Each number is 128 + 32 x the weight over its row's rms, rounded and kept within 0 to 255. Layers, rows and columns count from 0. Numbers have three digits each. The size before them is the row's rms in percent of the matrix's.

# down: layer 11 MLP down (transposed), 448x128, rms 0.108, rows 230-329, columns 0-63
# up: layer 11 MLP up, 448x128, rms 0.19, rows 231-330, columns 0-63
down230 083:120102142103083136127153177071158122151131065151133140142089157169096166054130046092073165108095111143097137137158107181154112186111094149127118149117178152082126082158147144140167165160165111
up231 076:141113143104157103135164129083088108093114151147148116103096140153123118108171134064093109058101124185180126110083168129077127130120092130152068150170152156114109117122121117160184164126061159
down231 077:090121140169090176152122161153083101159171152117132155096126143151093127147099120190137126193165115095103158191164097120131157111128123149136178116133108141131078136119115122067158150210131075
up232 094:125121076149170120102151128133092112130124134154114133157124138115124142154188147125131161161129094184114155151132122093080159156113161159090113082155043070140152137080116144186136182072162121
down232 090:145119152205093173170121170127091085064195139167123075139124097098082086103063112122164114114146150154155142136103095097090124186135182187116123159150144093128172187179076120191109143164105128
up233 093:101172102103131115147136143093157139138121137114178125153104112146130118092086083101095184144126094119115150140112136109050183152166104080122131108180113045150141107157121119145142125168083132
down233 092:099092125111126070171055112119038139154177084153109066054090112164102136156135144092127067111125182143113109179130172162082096123111119180131137139191155188115107097171114175121154138126087133
up234 094:104158146115095083110134092089117181123130114087106178145197144112075102132177078096199152146150141047080076143091166112111121117101136107139125197112123129176120076111181152172102146124131171
down234 091:125135129044119069086108170151152170178111092088086082140162188138117139201128149137081148126077109126116094146102106091088103089153138089176145086180132097070148154141156127081131103165129115
up235 089:093093153145129055152015091185143128145106130124145125167059210063135125178191153123099122153142188134113083090088124118143116100135128197151137103163144075111161132091164083156157101138079134
down235 089:095131159083104121130089108099170179079150125155108087103201133158083061085133136167150168162152151135074103131118099068147123115146099147167115062128212099107128100132136169147134106118122092
up236 098:112165149112166159150107136140147129082149153139166070143060089151088142099128197147145137034118085083100120133104147132078160153091221120046134143161082127143125129164163142129092084138109106
down236 086:067136143177101138135142112074119105149174098104095172116185144178121120134084041136119138149161181163150174094143072129090198095171066115146138144129101130134099153177133118149179158124131128
up237 095:153135073095118134160176144134163101110112125111145070153134096153124159084142167154120112167081100062122126095098170128077197149136083136130112099116165108093161101117137115141110127107154086
down237 096:131113244117178095046131097081080177118118145158156116122140119106116125137060119098155133084116138154177108177167117131157070065157220174098164128123069118129121099146143156118130116139144162
up238 087:122083115125164140167109125133179115093101113109120163169125127087145132158107126120102134146174117077152168163102121104174121156191114140135150134125124076154135139126111164091123077191125115
down238 081:077172098098125156121163129150133129108136128158167134204076162093127166092154136144169159148187146094117139161083090163131160180125128133131052184121158132149096136133086105127115155011101098
up239 080:066088116121112115162135105140103107022163097116147139140098104144128157105147073128126147099126127130098129172137159114108202118146147179114112096133152112154063159129174171169100135101061154
down239 077:171083162146142162123057076154161121184163124115141086170152127127132105130141147150162112153139090127101105118147140073156120092119122139151087138109106089128148099161180144057137168153120136
up240 105:112114091155161157137120128141146109074148100147131164160190137131076110142124138104138074121172174170113128130127084135114123109177094124119216170135149101087111134179145089086124103102154088
down240 096:131148161098152136147127144135113094204154079101065104066124142169115128155085158194160099140124170135110068112103142098115161097150109114156185132104109143132127051105088092151111136141144144
up241 099:155164174172151115110159103158134205097185173129135094108102157089138081107144130145145140123118128095105085083116122128141165115147054119100082156073148121120136045165107117156148153072090100
down241 112:097169096150081118160068182137101077136114114111158148121170104105123109131092207129150100112088127175147145161097171154081125136154163086192133111131106126155077117143140141135116099096110180
up242 090:085100155114132071166088142127090180098171129109099159138122126141096121168156123133151147168117147089081079070204103102139094140130112150126096082163092069157123134138171164153168170112110123
down242 088:111177177134090141098109153150171145168117151100059140125146157060080137157128128112122124150091160085123171121134091067132145171105174139156143102141131135083129222121127071115135152137118120
up243 109:110105056136164138041144136159168145121033136124149154109160163123140161135156101112100120147171163131138119121126128090094128122137109126073096177140141047155124133135147222131143101158105085
down243 112:132183103151133134136103124155121101162099141168132144103145164137116090110142123140093143108184065143097127107156119136136138156127165123115147151126129139112165106160174158080139140048072114
up244 106:152178114118109124166149176136133139083088104118152118180134118152120172125165132137142148106168185177134162127096083100122179148169186152126153131111099101130141092147144147154132058122093181
down244 105:100114095104112127154166136130116127115124169125145101108139132171158072146131132092142115136073100146179127153112178147068185134123088113143148136182121137054083135123121108082162159182130144
up245 096:162158115163131089104102091106120112068151160150112147094091159153146042125153089156103134140122166193100146090113102131108109129171100146115126145170157135133154162096122081177135175161119137
down245 097:127144173171160153068161119120122116153150098148079130139155130159135130121143178162112141149079114104124157130112119125132114128111169165152119099107125153109124094121140163164188172167108123
up246 101:158168128127148154060120130110141163068125138139072108106104180163115087077190086154151146134112110097069125103172154125171122092166199127159134093140151111101098146144126108108112132111217110
down246 097:082159140089046145192094176107122177154188135076191151118104143153147089093091164102114118087142091099132167098121118108175104129117105152187096138155110121092127135131139090122123114193085148
up247 095:185094168145109195210091093053072194147118161109153121098077140108151151152153160061160143180129192135084110179174105142120162101112091137086122136111155109124131144147144107079147148098137083
down247 087:115117129148123104140186157143153124101112153120114124123153192081139166107134138141145178191157137114115097089106166165073092151130113138205027059180111151098176184148123131109092068057128122
up248 091:113119084148117139127120103097103132140137116137076124088173134124165124106069170131093183171137091142147148121152103131223088173175143085077080089188146102108145167138138125111130131191138081
down248 088:065129107077137114135179140156167137122070155166159164094116116144082169091152082167131096109151173105141168201133068102131146125095095146155180174092110160150084154130143166077154124132127078
up249 105:126174063141143110084172165144140197143113135096092138141138161157070147093110101157073096144098170094161109095103134126110153094091138097123121145130145103155094183132110143127103166109135102
down249 102:169087202113139114143084165087110072096143092167144150138134119086183139182088093094212150184124123132109106131144133111150086141122166167105083149124118140117211129088119161101166129108083084
up250 099:133100160154124089142142134116157212133146116139092123198132090136136162109183145102189116125140076137140100137103074087122093077135151094102096119141112191108169148194113098115193162104166081
down250 099:170155124109169091145194065163074139128083161160095154140114160144098105106134155098147144119125121156129113141046152108180126082148147112159067143109099147101158092144150108135103144137146166
up251 117:128152054088124152082102182148107103124123158154162128156147141199106156163148156107135138153089193120169144088094109146065157130097155102112131116180140118181152154169131167130109169134158121
down251 117:076138150119127135131117138146189151099148100181142157172150125096151189172114126025152120137142142066135105108080117114165140105119134111109125144108114125145147180125085119112118132073108132
up252 109:166129130139150121123133116143143111107081137175159105118119169191149104153155113140110147058143125111094121075151166048087088142121133107117174098119142161155157047159151160148112118151136166
down252 126:153095180105111109127152060073108112109171075117148114134128153049130132143148183137142150151096100157159136170150073203088132204129124147173077114083127133116106113080133110120113148155139130
up253 097:105119093095086127134160147139143070098146127117167169118120128169150099151124130119116160160138125120098052142127146209073054176125120159143088085122104035109172125197142183110127124128146110
down253 099:088111126118090206075196166100086091128106175089131109158140136142142115184152110115096076116088046134149142088107129135118113131126148129132136112132171138104134106154155120120128176142103148
up254 096:200097135094176127158141098149144157093089166103082139165101123110095110100137097174126168138132086089111109153127145124088176200096136113172121123127078137142133180135126137168078143086095096
down254 092:215130100141132133121166184150130147138094121122143055159098195096125125115117143131181152098170074174169129115098131075141099073172138151133121100109145128109136088141122103099100151128176186
up255 097:130124048169105135130153129111143163108170151156142129151117101113159125140132108157099137080061115108101136107146115143113156172131163184139162092148150082128083072138148138094086116125100149
down255 096:135171121109154070201106089164160153131090138121156096090105145083161129193153156114116105137130137073121175112151126158040153123115182180150126134128109067150083141128136148161138141129094119
up256 126:111147074161125118112131059103142143076131131193097112175169138115151139172133107116133097108101176164078119113109061130101126134127133128106169129112097172174102120132117168148151173206122099
down256 144:082158103140087157129127112150162114101108169103162179135110118086119110176117141200149118169131105105146103110061112125150151113170100097105122109129141111114082128140134118141079151255132157
up257 110:140103188103147140059152148188121142146133141106162085156126137121133149079102138123148076077114200114109058099111151108100110126118141108120100125151069127157085125186106153108144127105228139
down257 103:125170162091125122094148028105161098119117126120093108149108078119145142126096079154140182077109153136141102189113083157168149183109123142134159130126106123129152152130108162150097144094151085
up258 109:141133068145118119158077204143149150119148154148122136189121092103073134067152156148137070066132152150182122165116203130133158111131139141132077133125091143197092166165153187143144142141140054
down258 115:020132154109183100154117126124116119153111107112097110160094166107107124149136143070127133096124160129107161112159190111123159144145114119111152145093158116170134106163123105143162122208115152
up259 109:143102147105122135086151113053112051121133175144119087120072114182102144116121090130145162165143092159148169113117129104115109161122127078076166074151098101116147150168123124122152054165115099
down259 106:073169151060084151131112118179181140162168120120150114125144179169165168129129150175122114097125148100096115156135129155129080095119165130150072120158155122087130137068181090110058186184144096
up260 100:120092117121102143109088145160146088122118051136113148155166159141102105115149097136105132177144114096084109127119144101128116123238196168133101108170135162156081133104122134151139119127190032
down260 100:072107065153155104211121129084191135144080078094160149115143150122112130145125045124184160125123150103096164120156109113167125144185158119105119092115089140109069171155120071132149187137132176
up261 107:150044193053118158140117118161187135131092207118097142138140108137147099105133110171123075138151093104121166081105101077126108072216127126140129061149168111162130099130149107095141141074156068
down261 108:163148155142135172154123121174169176110049114151105095062124114127133138100153076103080101108171090143165118108096164096139102167193159134133154137110115100094109131080122132141148204184114127
up262 102:115129146148129128148100131133088091154184131152124111094153142099161107168130127113152148156128118111126094107124136121131110103095119140140123104113129162131144148088105142134140181173138063
down262 113:135127083143156169133177106139176122132042114154142143187147107145131121117125063116104103099151165144119142092068139145137125149109119087057117141150163059146108084136154158139127110068128173
up263 102:174112119154144198110133141129173085099092122146117131143121127127101080173116156098135109101130104059062133096141158096143170130102133145092120108126153122074050140094109159148141118049108176
down263 097:113109096134081154119133181158148139141166119107099131148099140108151155090129086164111174191118113110076138141153063138113143123131103120083139093138150102122170183186149164135188176095160091
up264 096:104157144134082105070136090119096129176087180169099062149156133158143101162162106138213148223120087141138122139139140165135114139178049118093096135182140123109148110122136150116112207119117124
down264 093:164036150114097112173087100156131158096149081174102168223164129145143140121099196127180112094103159163119137140096166066092171133108152119137141132131190115160148175141166077148103099105148149
up265 103:117082153179145156179112096087114148066114116133060075138187115137142121124095096147141152052137164112055147101168117158167131106134149096074070073185119111111142091182163166133127120168109087
down265 121:067091129075102136104183134130177099143095075174124131148116119152166123167156167089170186071094144135080110095143165145156146090197127120112106097139138158138139122088158103123120156185182164
up266 090:090103127179044140131113176150177118124069164208121194119128178135129143159136148125096126081169164067079139127131147125107165121104180120144105126142123113131142135193086182040132086121101161
down266 087:064127118090112138101178178125139161178137155125088128089136100128141168095122086102126136149135085137116125148139110135163180135101170091142060072084118116093076185116097131100124181157147143
up267 098:114087168128156113130138103136154170114151123117155149118167111121157063119142137121051138117128172160136099100138171099099170120090109119088142132223184125158132124120204111116168144160090155
down267 090:142182077117078167147133131166117104144115102159065144139099109080136162153149169119114176111085152136106133139155092179148107121151111120095103092074120118083143144123125123123144136190122124
up268 105:158104091109143063172086136094113110145074122154136118101135133199100120102067139139146135097135155087146121100100165154117125126165128104062123110135140132095131132187157118164159125193073097
down268 118:098178123114152145060124126169148100135127140119135104117094073139107216159159094124136118129160090128103126125121102114152086123111099121100094142153131142125156086105073184113129070149177111
up269 088:130111045083131157119131121092117117134137062152113118124163130114196156067134121175133168092083150070135128074138111153124090118136151181137162159101119129168152087141126163157137091101118154
down269 081:153090168128089169091131178120125131105054144089146129129131079134129162109176085162118108165161188118132111068129138152123108071127124124140134107124152109151190165059148118124152111092140150
up270 113:121114153178140100094123121138080152109123154109107082146138116140152120087090105174096131098141152112048106144090109130134101163093134100117130129170116105152122182158091134114157071227138075
down270 115:096151073103108137150119178126144162148135107117089137160108111069141105159086167171118116150153136120112161143127118126092107149162124135158143092151095074119195074153169157155066144242101104
up271 088:122118139108107140175131123111159148114063132143194079129115118149110107120154158136176081050122102066129185148133170105131058101083091129060152143045135096120120119151108136139087185073146147
down271 091:144136146145144114114118184132116169089117157087111124127141146119119114139128123120064165195134150175187091097137093149110114061178126171178097107114126085191140080130061152124160124243133092
up272 098:193089091147136132134120145084092137158087130145093127139093153137108121179114141185110166167081133168156135092144159085110123121147146097107155121107177127046151061111114134146151089086105090
down272 099:136120112153155112070189143120186159078054127111119158117104116161135190147171171120124162095113126143201144169142114173151128124165174146133160149143117172113130116099141144099121173109131141
up273 109:107129108169127083144097147116148154175074121126140062144076104116132118118235138111165118148130091050170108110152106142093095143098106142125102094148105149155154111151176068138088103131169077
down273 103:098073096157112156075176169068118116192116130148084140121154114144110146093198123107163078128186134093112130155163079092079150147135116147153132114111109116118140112148146148111182127040112145
up274 091:163122119128131089163099098109158155102123131078074106195136090083087127114140142116199179151120150031102150174100114146134106109104097120127110146134092089103103218124136127093144157127146088
down274 086:147114139096130165113152142097149119109088145127123068158113192156111120175148156100118150138127112127168088131104137081114093101180092137127171133057111104112148092153097093118079128169143220
up275 099:130147107127083135151109101132101132094171171160139139139201122113120116159165102148144127214125168108126140102077086087150101090177073118047165067149121163147084082154117147184109079143129108
down275 093:071146116130164171200117120129138184108072110111141115128137082094145146096120160095086116136179116112119128156111147115147117106140166157145141151131138119132085152111122134083104192176083115
up276 101:174208079112071086122185122142097151092131124156122136125094125165133123129186130106136146167110132104120164079114111151066108069131076135091109151099117158175130181102110133133122128039137107
down276 103:130137113087166140172086113099149124093161105167176066126079125145122079091123106202169134123152172136096058141133048126114159160130106088142102117145182104088150066207142116061153192155135144
up277 096:122067133090125113151127151120091139123154157176145110128150181183149126128108129173138083108125143197112149136125142083108026104167163142122132138094076131200093155140209159103151118148114092
down277 102:144176155112099096139125110079114086083074130097144163096146112156178138135131170160138112089094121158124075154116121193113061130110157118134090101104176143108076111128119092167110060125164209
up278 120:137128112126105160138161123145170128059083188138171164128127156112101097116083113146088120162169193147147118210104147149090122113112137161097125157169151154111164130161097137142122132141162126
down278 114:075102071098120077174142100135113164135054118134120157150139100139168152152141108106181143104127197089126145157125161120131131076152135048156114130121135081116082089165147097141130132210106123
up279 101:100097113152127165187131113135109178138075132156120092122061145120135155181125116147153089096112114150128152098120133122121177098152124133128055102150104110129089175165135084106089097125127124
down279 106:127140153132146118109162069110123110138125126104125137177128107115119138119122102155046120107157104190191145122100101150150118178108108124162165181112098093138144162125127078139167103135117211
up280 104:114140103068093116076092115160173143128122144125126039138123128111093116075123138169112107137077178160134126073078169121126127127179159104168088115153132136123108137183147121131131152188074152
down280 104:124096170125142150157133130123140117146151144131088144107129080146122087130144126100132111151114129115085170147108106082133127137088128144148072126080098077137080147139118132117177176155134113
up281 117:084069163134143094171101054162147112166134132176181064126126123164160061118128063146114098142154193118124070163143154080132174137163172142104119148184145093112143116144117142090136131154127123
down281 116:171155177118145037143115119120147097100192063058166090095069109163102098160081126172124123094145168119096136176143118124137169150105143126104141127146124109101126069167106130133097158227121138
up282 095:125118124152100162099109106159146108073143066160156140177095061169125118174081147164149139147171114104118090094092123093111204173124123096120161187132140176117086148133186112121157115139114112
down282 093:089161123093193111126140158139142099153168075137143099102120076157098123153142141160101115151110135121120135143132140106148118138148121102166169122172139051083107177076161128115098109163095060
up283 099:113114160099098119146103141144178164119062163125141126142183153094181126116151134151109125114190146111132096113100117054132157186091167104154090145084181080144100148145084148094120101091130173
down283 100:117136128120144170118144168142148142161106165109132171158120092112079126140103124140172159125135130103117108114119159096115111106155072144084124120097163139095125169158180132106047146085154100
up284 103:143112126191130135081108153092168107118117085151146114137100059107096130118123164173126123071146124075158104122116166116071141172081176151115093195184090160136116129105091076129166119116139115
down284 098:165099100118148134119087138098140081143156104106181165120132161050056128103120213148168159167176108068158144129111141164139137076114204111110195149176075123123143131108091115125153169130169092
up285 098:159152103134134148101119132184148165125102137155173144141193175163116129179145118120181093133156120048138109169123108149094098140134154109129148147082146137141131116150171149040090126093143094
down285 093:092119067092090119160116102067118142137135126090144109107184167154148067112138070130111143134132115192049170179149124187121111088085122128140110166144118123152150136144124094154146154077120138
up286 093:126154193134099103180122134120222118107134102154125132085136174104160127105101063064142124069089148185130076159095135149146063133132177105124125211135140115140164089090099157134143108133175139
down286 091:026116145150123127102175119119071105145093157044127095157147169080120115132140134165136105139130097098139136117161125099190181078160061133183124065167156160112132114119173113137119110132119134
up287 098:154074071135158104156106142165117131129107146145130155110085127174085145147095083149091172103145163079165063167066072111142161110122150137109057105157117128144139155106145127168112113114094092
down287 093:171103165226066147119165087111154079128130071069097151178128107097119153115103123088216145131162155150129134170155094123096088106176096163128137130162081129144096152128097140136117149127161178
up288 096:193126159153159140137111130133104154095099115159135153084143169125146029095138137180142196124176112138134130110131165142079048098101177108024138109124099128145116124120130131128108126183177127
down288 090:106150100158080136128147094101154124144122158134147156148127059151116170154140177097139048132164138134132146143150145163071142171122144119112139160118110127199129128096176097136061110160136109
up289 107:140102133147133067126114157141093093158139114099190103104089174115177118169084120132108109133103127119089108132148154198216128131087095056149113134093084159199097130056090113098103117157101113
down289 132:155136084119125161112118041120130136119083120139131166130124074091095105112153118113148125163145114167156137060125158114117104109154133166126113103153187182124126117142172158123130124000153145
up290 104:089139107136135124048148109190106150151134178122139095201111103128146099173134088171133148096196134126151098132217170110080137104104126188127107130107101116141085104099062144093155143112145158
down290 097:120117093101107074144118164121113045118176137145115191093138140130161126079106154106190113131119112118140143093087137137088174126099121139167088138111157179141111150128165125132136148124153124
up291 097:074097111132127178111172148137119126117074104164127124185164112105126139131178139111120159102149146074124086119069160123115138126151124137120101133199133158125173138158101170099181103165153111
down291 089:126184144091101145069126146114108118134112165166154154139165176127131176138133133115120141149053091081114144149116141181112158092125122093130094113159125138125131132061112092143156141140119155
up292 101:147082128084131183122108163138119124083094161119123142158104118098141124143141076124166117162107109112134153105106104104121126147128086163144184124112150134174143203116167166162069159134204169
down292 100:117089119147166134130111175150079075155189149151148136128114166119137113085123104125145141153114094123077129164155128136177146131180074166135159140121102164110100086092174170074079173084113136
up293 097:095121090157148134071229121105128131097142175135144139139137090201111146164183112152179137098101164094103066119134112110137175116151143077056133138106132111089084161171144140153183114151139085
down293 091:113156188124125143121142138124135114178147128108176066150142078148149120091183147158087152132148125123142131114128172150165154129182127136097111151051138112065100107113137134141121086110110089
up294 106:090101120120152097124121094120159108177109094118100155110095114105091189117179154170137125143132205096174088103127125147089135081124117140143087121160154096115140136113178139168099169108116114
down294 102:107104189128104099100168049118115073151143145205174152136174118182097162202182107089107109060159153119143101145158087088116165134107108125126154159114164143118110115098119110093109148138121136
up295 096:173102096166150179099126097118153149159174166114184155149166076111138103114178079103084081098142135160114163127088177133102155144160184120099075135162142047140109146147132140146144123166156179
down295 095:131132111111155126112179071083106193079115057142105084142127139101112151110163121129099065157074147120083091147157135142129150162137141139109069136129143110091175167130078147110155137135167144
up296 111:229111201068155130141086136079102110143027108177136119114095147129103108101156133164108105093122144164161128158125106117109090114135178144086121112163142163129209103098114127116216120143158108
down296 112:146192135172111182160122182144107148073146168120102116140098178100102151106141122079156088145119144129147095133151112180139093101123141134052141150110110128142114107138136127097130114100082098
up297 093:113129125130125162140089120117128183154128148144089141149090156144170133163132124185116160132160111162082165091072082080122114099059093132181120132145150148212079150148158142138128158189135095
down297 092:212133131142134147199096108117054119095115071145184124114172072163098099126082177098113140127104177119161116136149187139091117091162180119103123111124131126120129118082102091138099052118107138
up298 103:105203110128152114084118119140137092138098197117179117150074124128084108139191126125135160103141095083107120129095098108068164128105088125113090119101157122117126140144140153146101134141139143
down298 108:083133053138123140139065124125159154180074107133070101093087115233140147152164101179141142140074100153066117142080109212111105116139112142116149138126144179087154106135157104108170151120085105
up299 103:224144097094125103103081124144132067097121141137092151156205104164102137114131141175159144160138099086110139197141127163093141183162112167101120135079152077131156109136145169131146118083115114
down299 106:135108134064091117162119100109085155148147121094138145107104144183146139126140126200090162084195134088139149132173151129172114149191137211118124059125154149075108089119148065117142117111083135
up300 112:169106087200136147136185173164153133043134114110121112163116140153133123102186132154096123126144134101066172142156108095102114126094123158134126132086131094203112097140152152161141141088125094
down300 108:096093167090141126172111089108133157123194158151127117124131128069092124128083086150151102120136144094104097132136139130120199132175102188166112169095154136076197134118099144155107179008066107
up301 115:152101101160154099158071104112110115147172127160073132125173127161072141136129149097155079141205143131088129200126141122145122149147102189090071204123155063102163083168218128150095159115163121
down301 112:128104127102156099128135152113095158135235100183148105112121145082131151094112105092086186149148198117159147095145119101117128111148119136153105169122117143120105206103150127097177073054135120
up302 090:126070164103169100126157113146176198131197163127125146112187167165111145073113085075163081095123160078167125142148126134098084086139113140097110143109076121163126157133127192107172146176069135
down302 096:152183116111098164119119173134085026131091143125147092094117110137129127150122106209113180086110122121153133106084142134172195097140092117131152140182163110099104099054097123132128131071166135
up303 091:114109114069078099145132073113096155078131136178132137145145136102131117147146046149185138085177156124135142143109110111101088133128117100113160189189128149127102128124108132143076059124120131
down303 089:143165106177143148096083131134119164145039189115117138125157120112113089121177166105121070193106119076186176105191145123083100121137134103100141145138153089131098085099113142136156099104109107
up304 104:161093156129150102120121127128137092116160076106114066130113160147137092098137144101151174138157173071144165187079122133170083071114176160094121121152160114209189068134169169100135119104054091
down304 101:148181122121107147163103121128142121108184128115109175160120115107186158098100109149147068128113182111094128147156107132096121112154131108127092190091105101072186102123056052129113164189115135
up305 102:166103069103113115195095164136128039171128154157120171182152123094052147103177059128136100148165174119162124157151092161118233083095081127136145096099138059116175169118148118118151133106132140
down305 100:136117137175145131094175092108158061094169085112122123147109129168126119145145179123055103055133187123113130123149158126105098191126171103102143151110124131116145118084098133161098091202090104
up306 112:117107119142079082133113089149159174131159134153150069171105136109129158098081121185107118131126137155124134169143083152109154124159090116131111080174129127138134107156136131149187115194193128
down306 118:127134139137137187156125177139116113140084137125102097132163132129115126154128094154092168125134111110096116160102105122146133145087155126137151135132127070140113116180112156115110151255109120
up307 089:133125128122151141120138117203134111132136093137078110153178156119091104128117094152120149169110098146102074063089132113195117134148118092056199126143126157137216150147140179124166106122112091
down307 089:162136113163127182158158118155118105121182152179118098085045186085061107126042142091125149156103076072144134118087099176102156060125124104124158123164109134123116112088128147141078141109155122
up308 091:124109076129143136136139184178179145109087146128120118122113086160162179158113118174094128137142115109091107133115177136107122148159133129117097170161100135084122156107152178154158083106139121
down308 095:085202081076139181066161164170163096138114112086118108092127112111141137168159140100126133123091121119147152147144168082146086138104167108110061113089153094165125145143126152110156163097118083
up309 095:046084121129171099097164037120152092136132117086113046167098088151117093151134119081132088121143084158139091192122156137137100133169141107145178159136132159109076176170162147132096104156103178
down309 095:135190102118112105129123166135112118140165202099095144137142119129166128164145108162091109093152100114130087138086136122078095132054076125137102156142137134165165074192114170151166102105139102
up310 093:148144130108129102072107135127124182121038100172136112131099102126174138179131112149144083091145142113114119207133154133088109091120119150151118088161105142163121198157127153102083110204132123
down310 093:120132099115095187152145127194141075074144128137106159194147121121136111106144184109170180080175067117085143089117114105127132149118133111097148117118145127075184156110088127196132185215122109
up311 089:077131123149079177157100113088128103123098141145149123120080096134098194124156196098181092177150150082102139146105104160095061104117133108099116101139127102070151142168157100149146140116097079
down311 095:104116085104128164070126132126054171124093169072149110032161105168110149135128137159129189051113122141162154143146192143158135211151102118154089104111100175142095085170141092127123101139159125
up312 100:084157079146073140136069126120151150171137088150130043168171074089136158090181139135176100095134120096139090131114105109070085110139093120130120139134121077117146085115147124177152123122170109
down312 095:180155128117149116061185097140091195118148152193127121145160163178140171093145197085121158099130084102120159142066166116107148121143132177126118136135113098097147130164101136141118082149079129
up313 120:146053113120150109133072081160147130134178172151121180160191208127147150081116132140158108118149197161098155121056117111090156095128174047135084091134146099145106152180140145143145144087075161
down313 117:110125097137142104091186111179180156090095116120115137140142146093147190149084135109162069114119153139153128095107155166133075140151082091148122100123120094133153132109156124150099161100093119
up314 093:154113143143114093119165092135072133107115132159165157118064134076169103115158147139105081107146127137121117128116114098111166117203100155161092158185100112130117191121117108220120053123145181
down314 095:125169098111168159118118124106140107143106161163131149132081149124127076179111141073132142101074095152121093104124155161097174145163123108134078090137107144173076086197139156133114192186143156
up315 100:089163090191181127147101201092169121145131135131125089116077152139153144127148092117096121109105141161113072130220130167160128104091143132124091110124122193115129134175171161126130106114162153
down315 098:089117151070097149173110112144093195120051127181102178136144104093138102114117192063164118137166142078148155068124124120128109132169182165098115085153135136116118101138165152137161178074117161
up316 105:154123140176109136191157080162085089163150105145078129117065119117155173171082097136078100173183119106123116208119086151090131134136103166120100106166163146136120128148149098097126131163165123
down316 096:101118112110114133120116132110096091111070119121154144165063171142107167065142129131098116151158140080134155115142138137085160099105028167118148153091142160112123088192154128101170165119108116
up317 093:136117144123121109162112139127118153131104152104161177147140176101057178077155130094133139139159177097167121139118135135138184104103113089137146098156199125096116089133141142181153137110120120
down317 099:076140097080068126178106119102132136129122128114177136155160143173143149174084132160156095057049098175082069169113082110146125132140106111124151067135147126117160099128138143155202124145156216
up318 082:172128099136075094112108158145158145064102126122120137166143140158152146145184080136112140138161119142161127143128140065141178100087167157151087140109106155153130134186081105104178119157112080
down318 084:090192124104147195147104130072111149138127172112103106145100057138099138133116135085148151083101170145124122110177058187087090089195125133110119108068172140148093094078178099097118139102175151
up319 091:085118153145077144141116110134081110147116080130098155131085110127147139090125174121130077131155146090125122184172146184159179099129151111169117150132113102142153123183116158166174149066082130
down319 081:134144133111139145154110138174090111121147154153079045119063159104113202132140150120077148116110120097150163135167101136145123170081136085169112181123158070122189057198159091125171152174140080
up320 094:090150081098170100120134128190122134103104108162148103150170097147123156167126114106120162116129215086119110151093147110137216143117182108138089101125099109092119101146115104177114134137156099
down320 087:123094184180108091139087181145191168049129138076142162174097123130134154127118142068137110107039138120120127150113130093121168176155160108175160167164118106103086095141126111140131125158149171
up321 100:166119157180169133144098140190197168170118048134124147122106091089075055118091099162156091135150153099096151210081096097104135098117147148152150159134197138092129127087090133194138114118081106
down321 102:138164209146178096145109149124148155114052102071121159144201132133117106176086155085119122148066106129065208159071120141160053126097103117117146133140120099112121130120133123104154140142097129
up322 094:083084113070109137098173138125147185163119144132137105190141151122146110110166125149138099146134163145101030127167090123136123139116108142156065138113178121122152071104183144202185104107131130
down322 098:124099102184145125141058149149158155137173149120144108076163143127152167098151116122127111124164120063184205142156116087110123097126136101135127125138119184119103087119158169098099096135138115
up323 088:165085157129102138177122159148142166084075180128108166150158084150120117043170088112094115086131106149170091070130143082159178099124109112161118110164153115065160116114123126150113147143133134
down323 085:139102144102139069048099138093085080130191133151105119057098123137133120122146147131167177114136095154133117170115114130139156189078096084188110127083118208130086119122125180107121145112085102
up324 098:124149111121139138126145098150144159099114129156044093154145151146132149120119086127182117128132177064090102169110167038146116150120120084094164128145098107140182104145186153086143114188104115
down324 098:160184140084093159176127114071141109129121089123169167137113133114125125056139128114121096123090096082162149162193113074125162092091172188086095102195106134144082106064139098204112122165130134
up325 079:172094175135103100094123119126169156150151126139152129175113114037140066087115098133127082155215094141101158128114145118095169134142138130132074123126112127106141066095134156123129153189165155
down325 082:216113126132150095173166096122127107170062125112094094130088142094098103119145116082160123147129113173154072115186105117134194109172157164131137092116171178137168136116122131127175143137149144
up326 100:151123159201112123142107109154120110138137066145139093146179123172090104115166160174100125163182130134126101142073099144188089146182154111118135153150120130088089081145146142177122088097066104
down326 097:123107121105120154154082123159148108155058038118138158114094142178132115166154151160091127202099076136146126118135120128165087140152131099114108171145124193090133094157139098143129080094128146
up327 089:160137150108088167135157120167108124127078171168147154075190142080129099121133120145165136140081105102167194103118112081099098133105092166101067140183183158109115107167101087143103141135109101
down327 085:110084149084088117184121129117137138076149114156065148129081150141095184087123131137083132117097105128133182078125171102137148132167145127158135136098129140154119092114144128152142146102080152
up328 105:141160090113116050140168122130110180126090080085094113143114070081140114145142151163187135091084137120167105156058115115088104176067165165156172153145149188107125133158106124093189150126163153
down328 095:174126164134154138109139106157107160114073103174087117101185127021183176121125211122160122142131104147081079143080103105116104118062111178127163114136130130068132138065106079107094125099135173
up329 092:164144109162124184148127124099153196090187109151172076152133100115108113125137128146147154085064164088106105191117116131131151149137083103145089186142185120114117095056123140121110101139180112
down329 089:098144145095116106115130152137182063140145148143139125081123133081165167138162095125091151143144152135121098049085094150081113153157142118121150102139076143093167121112116101140141123093097103
up330 112:103071171106069119140178090113132142099105145150119157123129162147170170113096080185125131159191128166125098113102121048105150125137213136147163120191140116129109082126135160107181068082141072